python train.py --n_layer=10 --d_model=128 --n_head=2 --n_kv_head=2 --head_dim=32 --d_mlp=512 --vocab_size=1629 --activation="tanh_gelu" --norm="layernorm" --norm_place="pre" --norm_eps=1e-05 --positions="learned" --qk_norm=false --attn_scale=0.177 --bias="all" --tie_embeddings=true --parallel_block=false --init="normal" --init_std_qkv=0.0469 --init_std_o=0.0582 --init_std_up=0.0671 --init_std_down=0.0671 --optimizer="muon_hyperball" --lr=0.011 --beta1=0.95 --weight_decay=0.0 --lr_head=0.0074 --grad_clip=2.0 --warmup_steps=200 --schedule="wsd" --decay_fraction=1.0 --decay_shape="pow" --final_lr_fraction=0.0 --batch_tokens=32768 --seq_len=512 --doc_mask=true --train_tokens=104300000 --steps=3183 --dataset="wikipedia_en"
Each number is 50 + 10 x the weight over its row's rms, rounded and kept within 0 to 99. Layers, rows and columns count from 0. The size before them is the row's rms in percent of the matrix's.

# layer 2 attention output (transposed), 64x128, rms 0.0579, rows 57-63, columns 0-63
076:57 55 50 52 36 40 45 35 36 52 56 43 39 49 55 65 37 44 43 73 59 48 61 62 45 37 47 44 44 54 36 34 68 49 61 50 41 50 54 57 43 46 63 48 40 58 58 51 55 79 39 56 51 56 25 66 37 59 49 56 63 68 39 61
079:48 45 52 61 55 44 33 29 43 53 52 60 56 46 48 50 38 60 61 35 40 42 69 60 52 43 55 46 54 51 46 48 46 39 53 49 57 50 46 49 45 53 52 46 57 63 57 45 47 40 43 42 40 29 59 56 44 59 40 50 53 73 36 62
081:53 49 65 58 29 47 42 50 35 42 45 48 51 42 55 51 68 43 53 35 54 56 50 60 34 52 44 52 47 39 40 47 61 34 45 61 37 45 42 41 73 48 42 44 52 61 44 42 39 46 61 54 43 57 54 57 47 59 55 55 50 54 62 49
085:57 41 52 58 54 45 47 47 51 42 57 47 50 37 39 71 47 52 48 52 43 50 50 57 41 59 43 55 67 43 52 51 67 55 36 37 46 38 56 58 50 51 47 46 50 59 62 52 49 41 52 49 23 59 43 61 39 45 50 48 56 31 61 52
091:60 47 43 63 58 59 45 59 71 58 61 45 49 46 61 54 48 51 52 33 45 58 52 32 40 68 42 50 41 54 32 59 58 39 43 55 46 44 41 45 61 57 50 51 47 55 31 48 60 75 32 60 52 51 54 39 41 51 32 59 55 35 36 55
077:37 41 59 49 37 58 67 54 65 57 38 54 62 53 43 51 59 39 61 40 36 55 48 37 33 53 40 41 38 46 50 53 52 31 42 47 46 63 42 46 48 42 67 51 46 69 50 55 51 47 50 58 48 58 49 55 43 52 47 62 59 43 51 47
091:48 43 42 32 65 60 43 58 50 60 50 44 54 63 64 40 62 49 41 30 67 51 32 43 45 58 40 65 40 54 43 68 54 57 64 66 62 52 51 50 47 56 65 59 54 57 64 59 44 47 51 53 67 40 53 59 48 50 59 56 47 46 47 57
# layer 2 attention value, 64x128, rms 0.0473, rows 58-63, columns 0-63
080:46 45 52 38 55 52 54 63 56 50 48 27 31 45 52 27 52 33 48 58 55 64 48 53 52 49 58 74 43 59 53 47 43 35 54 56 54 61 64 47 47 50 59 43 50 48 50 66 52 47 57 63 37 50 51 47 39 59 68 52 57 47 49 41
088:68 40 63 59 55 44 42 41 56 52 57 64 46 69 50 44 40 37 43 67 45 59 52 41 65 51 50 38 47 65 51 40 40 58 48 44 50 38 63 53 53 51 48 54 65 60 49 47 68 47 51 36 61 48 58 37 63 43 45 38 45 68 36 47
087:63 45 40 51 48 40 37 50 42 43 48 51 60 53 38 49 50 39 52 55 45 57 56 52 51 43 56 42 26 68 44 45 41 49 51 65 49 59 35 53 39 26 33 60 59 55 41 48 48 39 42 45 58 54 56 45 50 38 48 47 45 71 45 58
088:38 67 64 59 42 32 57 34 47 37 34 62 56 51 54 54 39 35 45 55 46 35 46 47 39 42 56 55 59 66 66 44 45 60 58 51 55 72 46 61 33 44 47 50 37 63 63 48 48 45 62 28 57 45 30 51 61 50 57 50 42 54 52 42
073:61 26 44 61 62 51 35 48 38 32 77 43 34 56 38 51 44 50 60 53 58 36 51 33 52 47 51 47 46 43 49 45 63 56 56 58 42 48 50 47 60 62 40 39 55 23 48 34 50 56 48 61 62 52 66 74 57 57 42 45 41 50 58 52
092:56 62 42 65 43 51 49 47 53 59 50 50 51 52 67 56 50 52 45 62 32 48 54 45 59 32 57 49 53 40 57 42 30 48 48 20 35 60 43 49 49 44 41 40 39 39 24 51 57 40 39 24 40 64 48 50 45 66 37 49 56 49 53 46
# layer 2 MLP up, 512x128, rms 0.0672, rows 0-47, columns 0-63
084:38 52 66 48 48 53 28 51 86 40 54 61 48 48 57 44 41 43 32 38 42 54 50 61 54 67 43 32 50 63 43 42 33 63 39 27 64 51 41 48 49 54 50 51 52 40 50 51 46 49 65 47 47 43 57 51 41 47 44 63 53 43 44 44
097:31 48 52 46 56 57 51 50 61 39 63 49 69 60 52 49 38 69 53 41 54 55 26 63 65 54 53 65 36 48 42 48 49 66 50 55 43 54 45 58 44 49 47 50 60 48 44 44 73 47 47 62 33 52 43 34 55 35 50 48 53 37 52 51
127:74 46 47 55 48 57 45 41 59 42 43 37 45 49 38 50 60 47 51 44 50 45 61 49 38 50 51 42 59 38 37 43 37 56 55 57 54 43 50 46 51 56 59 59 56 26 60 50 50 38 42 71 53 41 56 56 70 56 71 42 70 45 46 51
099:45 55 44 47 55 65 40 34 53 25 40 36 57 54 51 49 55 27 54 38 46 37 55 48 56 32 48 52 65 47 46 47 45 40 45 32 50 37 46 56 36 42 65 43 58 50 48 52 59 45 43 41 53 50 47 59 46 62 44 35 70 43 54 61
092:56 48 68 66 47 71 47 53 59 54 55 49 59 62 51 57 38 47 34 30 59 53 46 58 52 50 73 41 66 49 65 46 37 58 55 49 39 66 66 57 46 49 58 43 38 49 43 43 30 37 54 54 44 48 42 50 68 37 39 32 45 40 63 49
118:35 38 54 63 44 52 38 55 55 64 43 32 50 46 62 45 54 56 64 45 36 54 46 56 51 42 59 62 42 47 64 55 46 46 46 62 56 51 43 55 40 69 47 44 57 53 31 66 54 59 46 57 59 45 37 54 44 54 46 52 54 55 43 36
091:49 45 58 64 54 40 37 41 45 55 34 64 57 44 52 44 52 47 25 38 67 55 50 47 64 47 44 35 39 57 62 50 43 53 38 39 31 46 43 62 51 75 56 29 45 69 44 50 52 63 53 34 42 42 53 76 56 44 48 49 52 44 41 65
092:59 50 41 55 44 56 51 56 50 52 49 47 57 65 51 43 46 43 31 56 54 43 58 41 42 58 53 23 57 45 34 32 66 77 31 51 63 52 39 44 60 50 69 58 48 51 35 46 40 58 41 67 45 52 42 46 56 39 51 72 66 52 71 32
097:59 57 55 36 40 53 46 45 43 39 38 44 57 34 27 59 64 67 41 36 71 50 53 55 41 38 59 45 49 32 71 60 59 38 62 41 49 47 51 57 71 37 49 57 62 41 55 49 53 57 60 46 36 36 41 36 60 60 50 60 54 49 42 51
105:60 47 53 70 60 37 54 48 58 53 36 55 66 55 59 44 60 51 48 43 60 44 45 40 41 57 40 41 54 56 43 60 58 53 47 56 61 43 42 52 60 50 48 48 63 55 53 40 58 52 43 23 55 55 42 43 45 59 58 34 66 28 50 53
087:50 50 58 54 55 55 35 40 42 44 39 36 58 43 44 49 48 61 37 41 42 44 57 52 53 55 58 73 57 44 47 32 47 26 52 46 37 46 39 50 51 49 52 39 53 60 45 32 48 63 53 46 47 43 66 35 54 43 51 41 60 45 34 52
110:71 48 61 59 49 47 37 51 48 47 58 59 56 68 50 55 58 36 52 42 53 52 48 47 51 49 44 30 54 72 55 49 40 47 49 39 50 45 51 32 62 50 40 53 58 62 43 47 48 59 51 39 62 52 57 46 48 81 55 45 43 61 53 49
095:58 53 51 59 36 59 47 43 28 58 50 59 58 45 56 42 51 51 58 72 40 47 47 56 65 77 63 41 61 27 55 52 44 63 18 69 60 46 50 54 58 39 55 43 46 60 45 44 48 44 51 45 59 28 48 44 36 51 52 33 63 55 42 51
107:60 57 52 51 58 41 26 52 45 53 53 70 65 53 44 52 41 63 36 42 54 61 55 63 48 47 45 42 47 67 49 51 58 57 47 44 61 56 46 33 37 31 54 28 47 60 26 57 49 61 34 48 53 37 32 43 48 78 41 48 62 58 61 51
098:43 57 67 32 45 43 66 38 48 38 60 46 63 59 44 58 58 52 48 60 51 48 56 58 50 73 54 53 44 59 51 44 40 52 57 46 37 63 39 36 47 35 47 58 41 49 38 51 49 53 52 64 53 36 45 44 65 46 50 64 37 47 43 56
105:50 59 61 57 66 45 66 42 72 35 57 53 44 40 53 58 56 48 46 29 56 61 52 45 55 67 41 45 58 58 34 56 61 43 48 39 60 58 58 50 52 68 43 42 53 42 54 32 40 34 52 45 34 56 35 41 55 49 55 55 71 51 55 53
122:52 39 68 49 68 58 48 60 55 43 47 50 53 54 39 45 43 32 43 44 41 54 54 45 45 66 61 26 49 41 53 56 34 34 66 57 38 71 53 44 65 37 64 51 49 49 59 56 64 42 51 44 43 43 49 57 30 56 49 65 51 54 59 50
094:52 38 56 63 65 42 47 53 48 37 66 61 44 54 51 38 50 59 63 51 39 52 75 62 47 57 52 28 63 45 62 49 50 56 53 56 56 41 34 46 46 44 58 54 38 49 46 66 44 34 51 45 42 38 71 50 58 65 44 64 60 59 35 58
092:55 50 49 54 47 38 42 38 57 64 41 44 50 55 33 53 61 49 55 62 65 54 46 55 54 28 57 48 50 43 34 43 41 62 53 42 45 54 62 50 41 59 56 64 62 62 64 48 51 42 51 60 61 57 61 41 67 28 51 48 43 43 53 50
096:40 68 46 58 48 47 58 46 39 47 45 54 57 32 34 72 46 40 27 59 55 60 68 46 39 49 43 57 62 56 63 41 52 46 57 65 54 59 53 51 68 54 58 41 62 56 53 32 36 52 76 52 51 40 39 25 57 44 45 44 49 45 51 52
102:52 42 37 51 56 57 53 40 59 39 39 57 50 57 49 31 47 51 39 44 67 65 43 40 50 70 39 36 47 53 34 56 50 64 52 50 33 62 58 48 46 55 52 43 61 63 54 59 55 65 40 55 74 49 51 49 60 56 42 57 63 40 31 40
092:50 50 46 52 38 52 46 47 34 44 63 53 47 33 48 39 46 48 56 56 36 45 62 48 59 63 43 53 31 59 57 61 56 45 62 46 46 51 55 40 46 44 55 34 51 56 47 58 51 44 34 60 53 60 56 52 49 85 57 45 57 48 47 46
136:59 43 54 54 52 16 38 54 51 52 37 61 62 62 46 40 52 58 52 47 51 66 42 63 56 59 43 49 52 55 33 55 49 43 52 60 26 33 45 42 60 61 56 43 79 55 59 42 35 45 49 57 27 51 64 51 52 46 53 61 70 58 41 49
090:60 51 43 47 54 51 56 51 60 47 47 46 49 37 41 37 44 48 49 45 41 53 46 65 49 49 57 42 57 51 66 67 40 53 37 36 38 47 59 48 38 53 63 67 47 50 63 28 40 68 44 37 56 46 43 36 42 56 43 53 55 63 55 37
098:51 51 45 64 58 54 56 63 67 60 45 67 48 41 54 55 49 38 38 35 61 37 47 36 31 37 44 34 45 51 36 46 31 30 77 33 48 56 56 37 54 53 42 52 47 48 49 60 47 50 43 66 62 56 48 59 52 62 55 52 30 38 37 69
100:36 69 65 48 51 41 62 68 61 51 36 53 47 51 64 57 53 50 55 52 36 50 44 41 34 33 56 53 28 44 41 50 46 47 50 50 48 54 70 52 52 61 53 42 43 34 60 52 36 58 57 42 40 51 60 43 32 21 50 45 58 56 41 52
102:29 63 50 49 31 52 56 46 50 55 44 52 51 22 61 58 62 41 58 75 35 30 44 60 36 53 48 51 53 51 42 57 53 65 39 26 50 47 50 49 50 45 50 40 53 45 56 51 54 58 38 51 57 39 50 35 55 35 62 22 43 61 55 49
074:59 57 47 54 60 48 54 44 53 45 49 68 45 30 34 51 57 47 43 50 50 61 49 58 54 47 53 56 52 47 40 36 38 54 39 45 44 36 41 56 46 37 56 44 65 55 34 38 65 35 43 56 48 50 31 63 45 62 51 63 47 71 52 44
136:47 63 41 47 47 50 49 55 48 40 56 53 38 37 51 32 61 41 53 55 42 60 46 61 54 49 41 37 47 30 29 62 50 62 47 39 55 64 46 52 55 38 64 60 51 52 41 57 56 61 32 68 67 47 63 57 53 55 60 68 63 52 43 45
091:50 61 49 44 39 37 40 67 59 37 50 68 56 47 68 51 55 54 34 57 41 55 58 41 29 39 46 49 58 67 40 58 70 50 65 57 40 33 45 58 32 59 58 53 70 63 62 49 51 68 46 54 61 36 67 65 45 58 45 44 54 55 44 40
097:57 64 56 58 56 52 43 65 50 50 47 48 71 44 37 57 50 45 34 50 42 51 38 59 45 69 51 57 56 42 48 43 57 35 42 51 48 51 25 61 47 65 47 49 42 52 26 41 53 46 54 43 52 50 43 54 70 39 65 60 50 48 53 55
108:61 60 57 73 43 44 54 57 49 39 31 50 54 36 54 40 67 49 40 66 67 43 57 45 37 72 33 44 52 62 54 48 61 49 47 33 67 47 49 35 62 59 43 46 53 64 49 33 56 48 67 44 58 40 66 47 56 37 58 41 44 32 48 61
101:34 62 63 38 41 59 56 55 31 45 54 59 51 58 68 51 61 45 42 51 48 58 37 55 60 58 52 36 37 60 51 71 55 56 61 37 66 48 36 50 56 68 49 42 51 72 53 37 39 62 42 27 36 47 53 74 49 50 47 65 53 47 60 48
063:55 56 60 65 63 46 51 52 87 50 41 46 70 55 55 47 46 45 54 48 34 45 48 54 66 51 44 50 56 51 47 47 51 55 57 59 51 46 47 47 39 61 57 35 50 45 51 52 34 56 42 56 46 46 36 54 45 62 48 46 46 37 48 46
091:39 60 50 51 46 43 60 48 47 56 59 42 46 63 61 41 58 31 64 60 56 41 19 63 73 44 45 49 49 53 44 54 47 35 48 59 47 43 53 51 47 42 51 38 51 65 40 23 56 50 49 45 47 46 52 44 36 66 57 53 34 53 62 33
088:71 58 50 39 55 49 52 70 52 59 50 55 44 42 35 43 59 36 36 65 39 42 63 58 56 73 22 51 52 50 37 48 48 52 51 47 64 46 36 26 55 63 59 48 47 48 56 48 68 46 58 35 51 60 46 42 57 32 45 38 58 38 51 36
087:39 53 44 58 71 48 68 49 67 36 45 20 50 42 47 50 48 56 54 28 33 44 62 57 46 33 53 51 38 60 58 61 48 53 38 50 40 54 36 51 47 51 53 50 57 39 32 51 44 64 45 44 38 38 40 48 46 49 63 53 42 57 48 46
127:66 57 43 61 56 42 42 64 58 41 48 31 44 48 41 59 50 18 53 51 62 55 49 61 59 66 34 32 59 55 47 55 40 41 53 35 55 44 42 42 53 49 48 43 50 65 46 52 59 66 32 50 56 39 56 34 51 63 32 42 59 45 64 59
104:51 48 61 57 57 44 48 60 54 55 61 60 54 59 53 39 37 49 49 60 52 49 34 46 42 51 35 75 38 64 42 57 33 45 55 50 54 56 62 61 49 49 57 40 54 47 38 48 40 42 44 68 76 61 53 42 82 49 60 35 44 48 58 45
086:36 78 64 53 52 36 50 60 52 32 49 50 77 37 51 39 28 46 47 57 45 55 56 60 51 63 62 57 60 36 68 44 45 54 38 59 56 48 57 35 39 46 62 42 62 61 44 38 46 45 43 51 44 55 50 57 34 46 58 39 50 53 67 38
098:63 61 51 55 33 56 47 54 57 53 48 34 62 42 46 43 25 35 48 58 46 45 46 62 70 62 57 36 53 28 49 49 55 44 38 65 41 60 41 43 42 31 68 46 53 40 51 49 58 53 62 61 52 58 23 49 45 48 54 56 52 46 46 37
085:41 47 44 54 52 68 55 49 55 35 38 54 43 22 42 53 47 46 42 41 63 54 46 66 70 49 49 57 52 58 52 35 49 35 40 66 47 60 51 48 56 51 54 40 56 63 33 55 63 52 46 48 43 39 70 68 53 52 48 57 63 47 52 59
088:36 55 65 61 35 39 44 54 65 41 27 44 62 35 47 44 63 56 45 67 59 40 48 39 48 57 42 45 41 55 41 39 38 37 65 59 59 55 33 51 34 47 52 39 53 64 54 46 52 52 62 55 57 46 49 57 55 47 71 56 60 24 46 56
105:54 63 58 45 55 42 50 67 64 24 56 48 50 45 60 46 38 47 53 53 40 45 45 40 71 28 46 42 39 51 69 53 52 57 35 55 46 69 58 36 66 24 52 36 47 51 40 34 66 51 35 54 54 53 50 39 62 46 56 40 40 47 32 47
091:41 54 60 71 43 49 58 48 35 55 37 38 48 53 46 29 49 56 56 60 49 48 60 68 62 59 37 66 53 29 58 49 49 46 38 41 35 58 64 40 28 64 51 49 66 52 36 56 46 49 53 58 34 50 41 44 40 43 52 47 59 57 58 38
110:38 61 53 66 32 46 44 47 46 55 46 44 56 42 56 33 57 48 39 63 53 35 61 52 38 36 52 43 47 67 40 49 56 40 32 69 49 52 51 51 59 32 57 49 62 50 45 45 62 64 42 35 48 50 49 57 46 41 54 43 55 51 31 59
083:49 47 62 45 55 36 50 53 68 37 47 60 47 44 61 44 65 50 49 59 30 43 67 46 51 47 75 41 43 40 44 49 46 58 45 40 47 58 49 50 40 46 72 44 49 55 44 51 35 42 57 75 74 50 47 50 64 52 47 55 64 43 37 59
119:49 47 40 45 47 47 48 39 57 34 42 54 59 60 56 44 47 47 57 29 69 45 46 46 49 66 44 55 47 43 44 56 59 62 41 66 36 36 50 52 51 55 51 46 52 62 64 63 45 79 56 54 70 42 55 46 57 59 43 57 65 34 51 58
# layer 2 MLP down (transposed), 512x128, rms 0.0672, rows 0-47, columns 0-63
083:45 55 58 62 55 53 58 55 43 53 56 55 53 38 42 58 58 54 41 49 42 52 67 28 44 43 47 43 46 46 42 50 67 51 63 34 39 52 32 51 61 60 50 44 61 41 44 53 59 49 44 64 54 45 62 44 44 32 55 55 53 41 61 45
093:60 42 34 44 34 59 50 28 55 43 39 57 46 62 44 33 50 42 44 61 68 42 61 44 57 63 52 37 50 56 42 32 55 48 51 54 52 75 31 58 46 50 55 46 48 35 65 45 38 37 50 55 71 49 63 61 34 42 46 62 51 37 63 42
120:30 57 45 53 57 53 54 31 46 46 56 56 51 68 44 48 43 37 40 35 64 48 44 61 51 45 30 49 38 47 48 52 48 29 59 40 20 57 55 58 47 61 28 44 56 64 61 41 45 47 51 42 41 52 39 39 51 39 44 47 50 57 42 43
100:31 59 58 53 46 59 50 45 38 43 61 51 41 42 62 38 84 53 31 47 59 57 42 46 31 59 44 42 46 46 46 54 48 63 38 37 67 39 58 47 66 48 48 39 48 60 55 43 46 55 60 44 63 55 47 53 42 58 35 53 54 58 50 44
089:37 54 50 33 28 36 59 60 36 56 41 58 48 27 60 45 72 40 53 75 41 65 46 55 42 62 34 68 50 37 48 43 55 52 70 57 60 28 51 41 37 47 48 41 44 53 62 48 53 59 48 35 52 66 46 44 44 52 56 63 43 50 47 48
121:73 32 41 50 67 43 56 41 56 48 40 40 48 51 61 54 46 61 65 56 48 44 69 54 62 44 65 54 59 58 50 40 49 56 50 50 44 51 41 54 54 52 48 61 46 43 62 42 35 39 34 46 59 59 45 59 47 46 40 38 54 53 59 45
101:47 44 64 48 24 41 57 66 45 56 61 64 56 56 57 63 77 31 52 36 37 27 54 56 61 65 53 60 54 42 49 71 41 39 63 65 50 49 58 47 45 47 48 52 59 44 44 65 40 31 55 48 35 59 62 66 44 51 59 54 65 62 25 48
090:49 63 52 50 56 35 53 52 48 53 63 45 56 32 57 59 51 59 54 53 61 61 40 43 55 61 53 65 49 47 61 61 51 35 62 49 30 33 57 38 61 57 42 36 51 34 69 59 43 37 60 35 54 43 55 67 45 56 58 50 34 41 44 48
105:58 71 52 32 58 53 59 56 65 68 59 46 55 68 42 55 57 40 46 48 44 47 43 42 41 60 50 42 40 72 35 50 37 54 47 61 70 51 41 62 48 71 68 40 29 56 47 40 48 57 48 59 42 58 62 65 46 39 51 38 42 49 58 46
092:63 43 46 46 41 41 41 45 34 41 53 56 65 37 56 51 58 55 65 55 44 48 52 33 66 57 33 57 71 28 53 58 64 48 48 49 60 40 35 45 41 43 61 58 42 56 58 50 54 53 42 47 62 43 50 32 70 44 51 57 34 66 32 57
094:45 54 56 39 35 47 52 68 40 52 60 53 34 47 50 61 67 49 48 60 35 45 46 53 42 53 40 66 35 50 52 36 38 72 50 59 49 63 52 53 73 46 54 50 53 55 21 52 50 64 60 57 46 72 50 61 54 56 43 56 37 78 67 50
107:26 45 44 54 50 46 54 48 55 45 45 36 62 43 52 46 41 58 42 53 37 60 41 60 34 33 34 59 71 40 63 69 56 53 49 54 46 60 43 54 48 53 74 65 41 48 55 52 64 53 44 46 43 44 46 49 34 41 50 44 52 51 66 53
101:64 54 53 51 55 58 37 42 60 49 48 46 62 46 55 64 51 39 44 23 32 46 60 63 47 54 44 62 43 58 46 63 44 43 69 57 43 60 41 67 50 61 53 42 41 69 43 60 49 52 45 37 25 74 46 49 56 47 58 49 45 33 48 55
099:47 59 62 39 73 57 59 47 42 60 55 55 48 57 56 50 49 66 48 52 50 63 47 57 46 38 46 33 27 35 49 68 47 29 55 38 59 47 58 41 40 59 49 71 50 46 70 36 50 63 73 32 42 62 53 50 38 43 47 56 31 63 52 45
099:54 38 53 69 50 52 48 35 47 57 47 37 67 57 41 42 83 48 37 52 41 52 52 62 54 58 54 63 50 51 55 34 37 36 41 36 38 57 43 45 68 44 41 48 47 63 40 58 52 40 65 59 42 35 49 62 44 43 47 53 59 41 37 54
104:54 46 55 46 38 32 40 36 48 76 31 46 62 45 62 64 50 46 64 48 56 46 49 55 82 56 56 35 50 55 41 52 45 47 49 48 49 41 34 42 52 53 41 47 52 61 38 39 44 56 39 48 56 37 46 51 56 56 73 53 40 45 47 62
115:43 59 65 44 56 67 52 51 51 61 37 53 68 52 61 68 54 57 61 44 46 55 51 63 32 41 43 45 51 40 46 32 49 40 35 45 49 30 48 45 36 54 43 33 51 61 46 55 51 51 50 30 46 61 53 47 67 61 43 52 39 40 39 44
095:48 29 44 59 35 41 38 54 61 44 43 40 53 58 64 61 57 39 50 57 54 47 54 27 51 64 58 46 43 48 41 62 56 30 77 55 38 55 63 46 39 58 39 40 67 42 74 37 30 54 43 51 34 52 46 57 43 52 43 58 56 34 54 41
094:40 56 60 43 52 59 51 67 52 53 63 42 52 44 62 65 27 52 41 47 46 49 52 45 52 44 52 54 49 39 59 42 59 30 52 46 60 62 43 46 56 44 49 59 47 37 37 52 52 37 40 70 54 44 29 43 55 47 56 45 45 54 66 70
099:42 40 58 53 58 48 33 51 53 60 50 41 50 58 68 43 44 50 55 46 53 51 52 46 52 40 54 51 38 50 79 75 20 50 54 45 72 56 47 50 46 44 63 62 44 50 38 55 56 42 60 70 41 34 46 49 53 50 39 43 51 62 84 37
100:45 52 49 46 40 45 52 54 80 64 48 31 48 37 48 53 63 28 55 55 31 51 49 51 47 38 56 65 66 48 45 60 53 35 49 33 54 40 28 50 40 39 66 49 42 47 53 61 37 47 42 33 47 45 52 48 50 45 60 53 45 48 44 49
097:44 56 34 32 61 40 51 44 52 50 48 49 52 37 71 65 55 68 49 54 55 35 62 63 34 65 50 29 46 48 48 42 47 63 28 35 47 61 53 49 47 50 44 37 45 58 37 42 36 62 48 66 59 42 74 56 63 50 57 52 45 51 61 55
136:50 50 60 44 51 45 48 56 44 37 57 55 40 57 48 41 46 39 31 59 45 56 52 45 39 68 26 57 62 48 51 36 67 69 38 45 58 51 45 44 49 40 68 44 60 44 48 35 39 49 37 62 49 59 40 57 40 36 40 46 52 74 66 57
083:50 42 52 51 50 70 47 42 34 40 47 62 43 48 52 62 60 58 53 61 58 52 42 39 62 58 66 45 44 60 34 56 59 51 49 58 43 51 44 54 36 62 35 33 48 75 47 63 80 45 60 50 54 54 46 63 43 44 54 60 41 39 41 53
100:37 53 47 57 40 61 52 51 58 62 60 51 41 44 40 51 56 32 60 53 45 65 53 61 52 48 49 55 62 43 57 50 68 59 51 73 55 43 53 49 64 29 48 51 62 39 31 42 45 48 64 44 47 37 56 48 49 46 60 37 65 47 63 44
106:54 53 45 69 49 63 65 51 42 51 42 43 65 61 59 52 54 50 41 41 43 62 54 23 55 61 55 53 35 51 54 54 52 25 51 46 44 54 40 45 41 56 44 30 62 40 42 47 55 54 64 41 52 53 63 37 49 27 33 39 61 54 37 32
111:61 46 48 63 59 70 36 40 59 47 62 42 67 47 52 52 57 49 42 41 30 29 57 57 49 58 53 39 52 55 57 47 36 62 65 33 48 25 42 45 46 55 40 42 43 71 36 49 59 36 52 54 50 31 55 46 61 59 67 47 47 52 50 34
074:50 66 43 45 28 57 63 46 55 43 43 50 76 43 38 59 40 63 68 51 45 39 53 55 55 32 49 50 60 35 68 49 36 39 55 69 48 72 51 53 39 44 49 43 38 63 63 56 45 62 43 48 51 49 62 55 45 28 46 46 42 40 57 45
138:54 60 49 35 44 49 43 45 54 58 44 44 60 45 44 69 36 32 39 46 50 52 63 42 51 41 49 73 61 68 78 54 55 58 57 43 48 37 52 52 56 52 55 53 45 69 52 44 46 44 47 35 69 49 35 44 60 55 44 29 48 53 41 41
091:55 51 48 38 31 48 55 47 52 58 54 59 41 45 53 51 48 45 45 47 48 41 41 57 52 70 52 41 47 45 60 40 44 57 33 52 64 59 61 31 48 54 55 30 61 49 24 43 49 49 56 67 37 50 61 44 57 34 42 56 45 67 40 50
096:66 48 64 62 52 49 54 55 37 58 64 40 43 47 50 41 51 61 63 47 54 58 42 28 55 37 60 39 49 49 50 52 33 62 35 69 61 51 84 32 47 37 45 50 65 58 70 54 38 55 58 49 63 51 42 52 48 52 49 51 50 48 49 46
110:49 58 69 50 53 44 63 72 45 54 68 37 42 52 52 61 61 46 49 48 47 44 62 47 27 51 61 57 38 42 48 55 37 57 60 36 54 51 58 47 63 49 54 44 38 47 46 35 25 51 48 54 56 41 41 74 57 48 58 43 47 63 31 50
106:65 41 30 51 43 27 60 56 52 25 38 43 47 46 51 59 53 58 50 58 46 35 55 39 56 55 49 41 47 40 71 45 45 49 44 53 58 77 63 38 55 51 30 40 74 56 41 53 47 42 43 41 41 44 53 50 53 32 42 56 74 42 32 59
080:43 46 40 62 47 54 39 36 50 38 42 54 94 49 52 55 48 74 39 43 54 27 51 56 57 67 46 39 59 62 56 46 30 51 57 57 40 58 41 50 57 60 66 42 53 55 44 59 38 59 43 62 63 44 52 54 54 58 65 50 51 42 37 47
084:55 43 44 48 46 50 46 49 61 45 40 43 42 41 39 45 45 70 57 59 50 60 51 44 22 52 53 51 60 55 60 46 54 76 56 51 51 52 34 49 53 60 51 57 56 54 43 57 45 50 73 54 61 41 48 50 51 39 47 46 79 55 53 61
093:43 47 58 56 62 55 46 52 44 34 40 58 59 53 33 32 56 49 63 33 35 56 58 49 52 34 42 70 46 47 55 60 31 40 38 44 48 53 41 47 31 62 59 62 48 43 49 51 36 41 51 42 47 57 60 56 55 64 50 52 37 55 60 53
082:41 57 59 58 62 57 55 54 34 53 48 61 64 38 67 60 57 56 61 41 65 60 50 44 62 51 51 45 67 51 43 55 33 58 44 46 35 57 44 55 42 51 38 40 57 27 34 54 49 60 41 62 49 61 52 44 63 51 51 65 48 47 62 43
117:52 57 65 52 61 55 59 47 51 48 46 53 53 45 42 38 37 51 30 43 45 51 59 59 44 33 55 51 57 53 46 64 58 61 57 38 65 39 45 58 43 50 62 61 50 45 59 36 59 46 55 39 65 64 56 41 63 54 61 41 34 49 43 52
104:46 55 48 26 45 60 61 44 40 36 40 51 73 54 34 67 55 60 46 39 46 51 63 39 56 45 49 54 58 43 46 59 64 36 37 50 73 59 34 36 49 39 66 34 65 51 42 39 61 54 46 52 48 45 59 45 49 47 56 60 57 48 48 44
092:50 49 57 64 57 52 53 49 65 49 63 42 54 42 54 43 73 38 24 58 47 47 65 53 35 61 56 54 56 45 48 49 39 49 49 54 70 37 55 46 60 41 52 55 56 57 65 47 56 61 47 52 45 42 71 31 35 67 47 52 57 46 61 63
094:41 60 40 49 48 69 63 31 56 41 27 54 66 38 45 63 51 57 56 58 53 27 54 52 35 57 63 44 57 43 59 49 46 36 36 67 52 56 39 59 55 53 46 58 50 64 50 64 63 53 58 41 32 49 54 44 51 66 48 46 55 39 55 61
090:55 44 43 51 32 42 64 51 39 65 53 58 59 67 48 45 62 49 51 59 42 53 50 48 58 43 53 42 62 47 50 34 37 35 35 43 48 51 49 60 55 52 48 28 61 47 66 47 64 42 49 37 62 47 54 20 57 50 45 65 40 83 65 44
085:43 43 41 61 76 42 62 63 35 35 59 52 52 69 52 45 37 51 50 56 55 38 43 51 59 44 61 58 42 53 29 62 49 54 46 36 49 56 46 43 38 48 61 38 59 47 43 58 53 38 45 51 37 52 56 53 33 58 41 43 71 64 62 40
111:44 53 71 46 48 52 53 66 53 54 51 39 40 52 54 55 57 52 73 62 51 32 32 52 37 49 58 26 44 43 65 47 30 41 41 51 58 54 46 39 45 39 69 49 45 46 47 48 58 39 48 70 61 62 35 48 47 50 49 46 39 62 45 37
089:45 47 60 42 35 51 69 31 60 43 58 56 37 47 61 65 42 46 51 22 32 61 65 66 54 36 49 56 46 66 48 39 52 63 49 46 37 48 40 44 49 31 32 57 66 61 47 48 29 51 48 55 62 58 66 68 53 52 45 43 55 69 34 44
104:70 57 64 44 41 55 45 42 57 48 54 47 21 44 55 59 49 46 45 38 58 69 43 54 60 46 42 52 40 54 53 44 61 63 47 31 59 34 55 51 64 28 39 48 44 45 51 47 64 48 55 48 73 45 48 35 53 50 55 53 50 43 40 44
087:35 44 52 54 41 36 41 64 45 47 49 51 52 65 42 40 46 41 42 59 56 57 41 38 62 61 59 50 49 61 44 47 45 31 49 57 50 51 56 55 34 56 28 52 51 65 32 61 69 56 51 44 40 69 45 63 35 42 47 46 59 37 63 57
117:53 35 62 62 56 65 50 50 46 53 33 56 63 50 48 38 42 59 51 58 44 51 49 53 51 38 49 52 23 44 49 33 48 30 49 52 57 55 56 46 52 61 55 56 45 49 49 42 46 43 59 48 47 51 58 54 41 46 67 48 32 62 49 56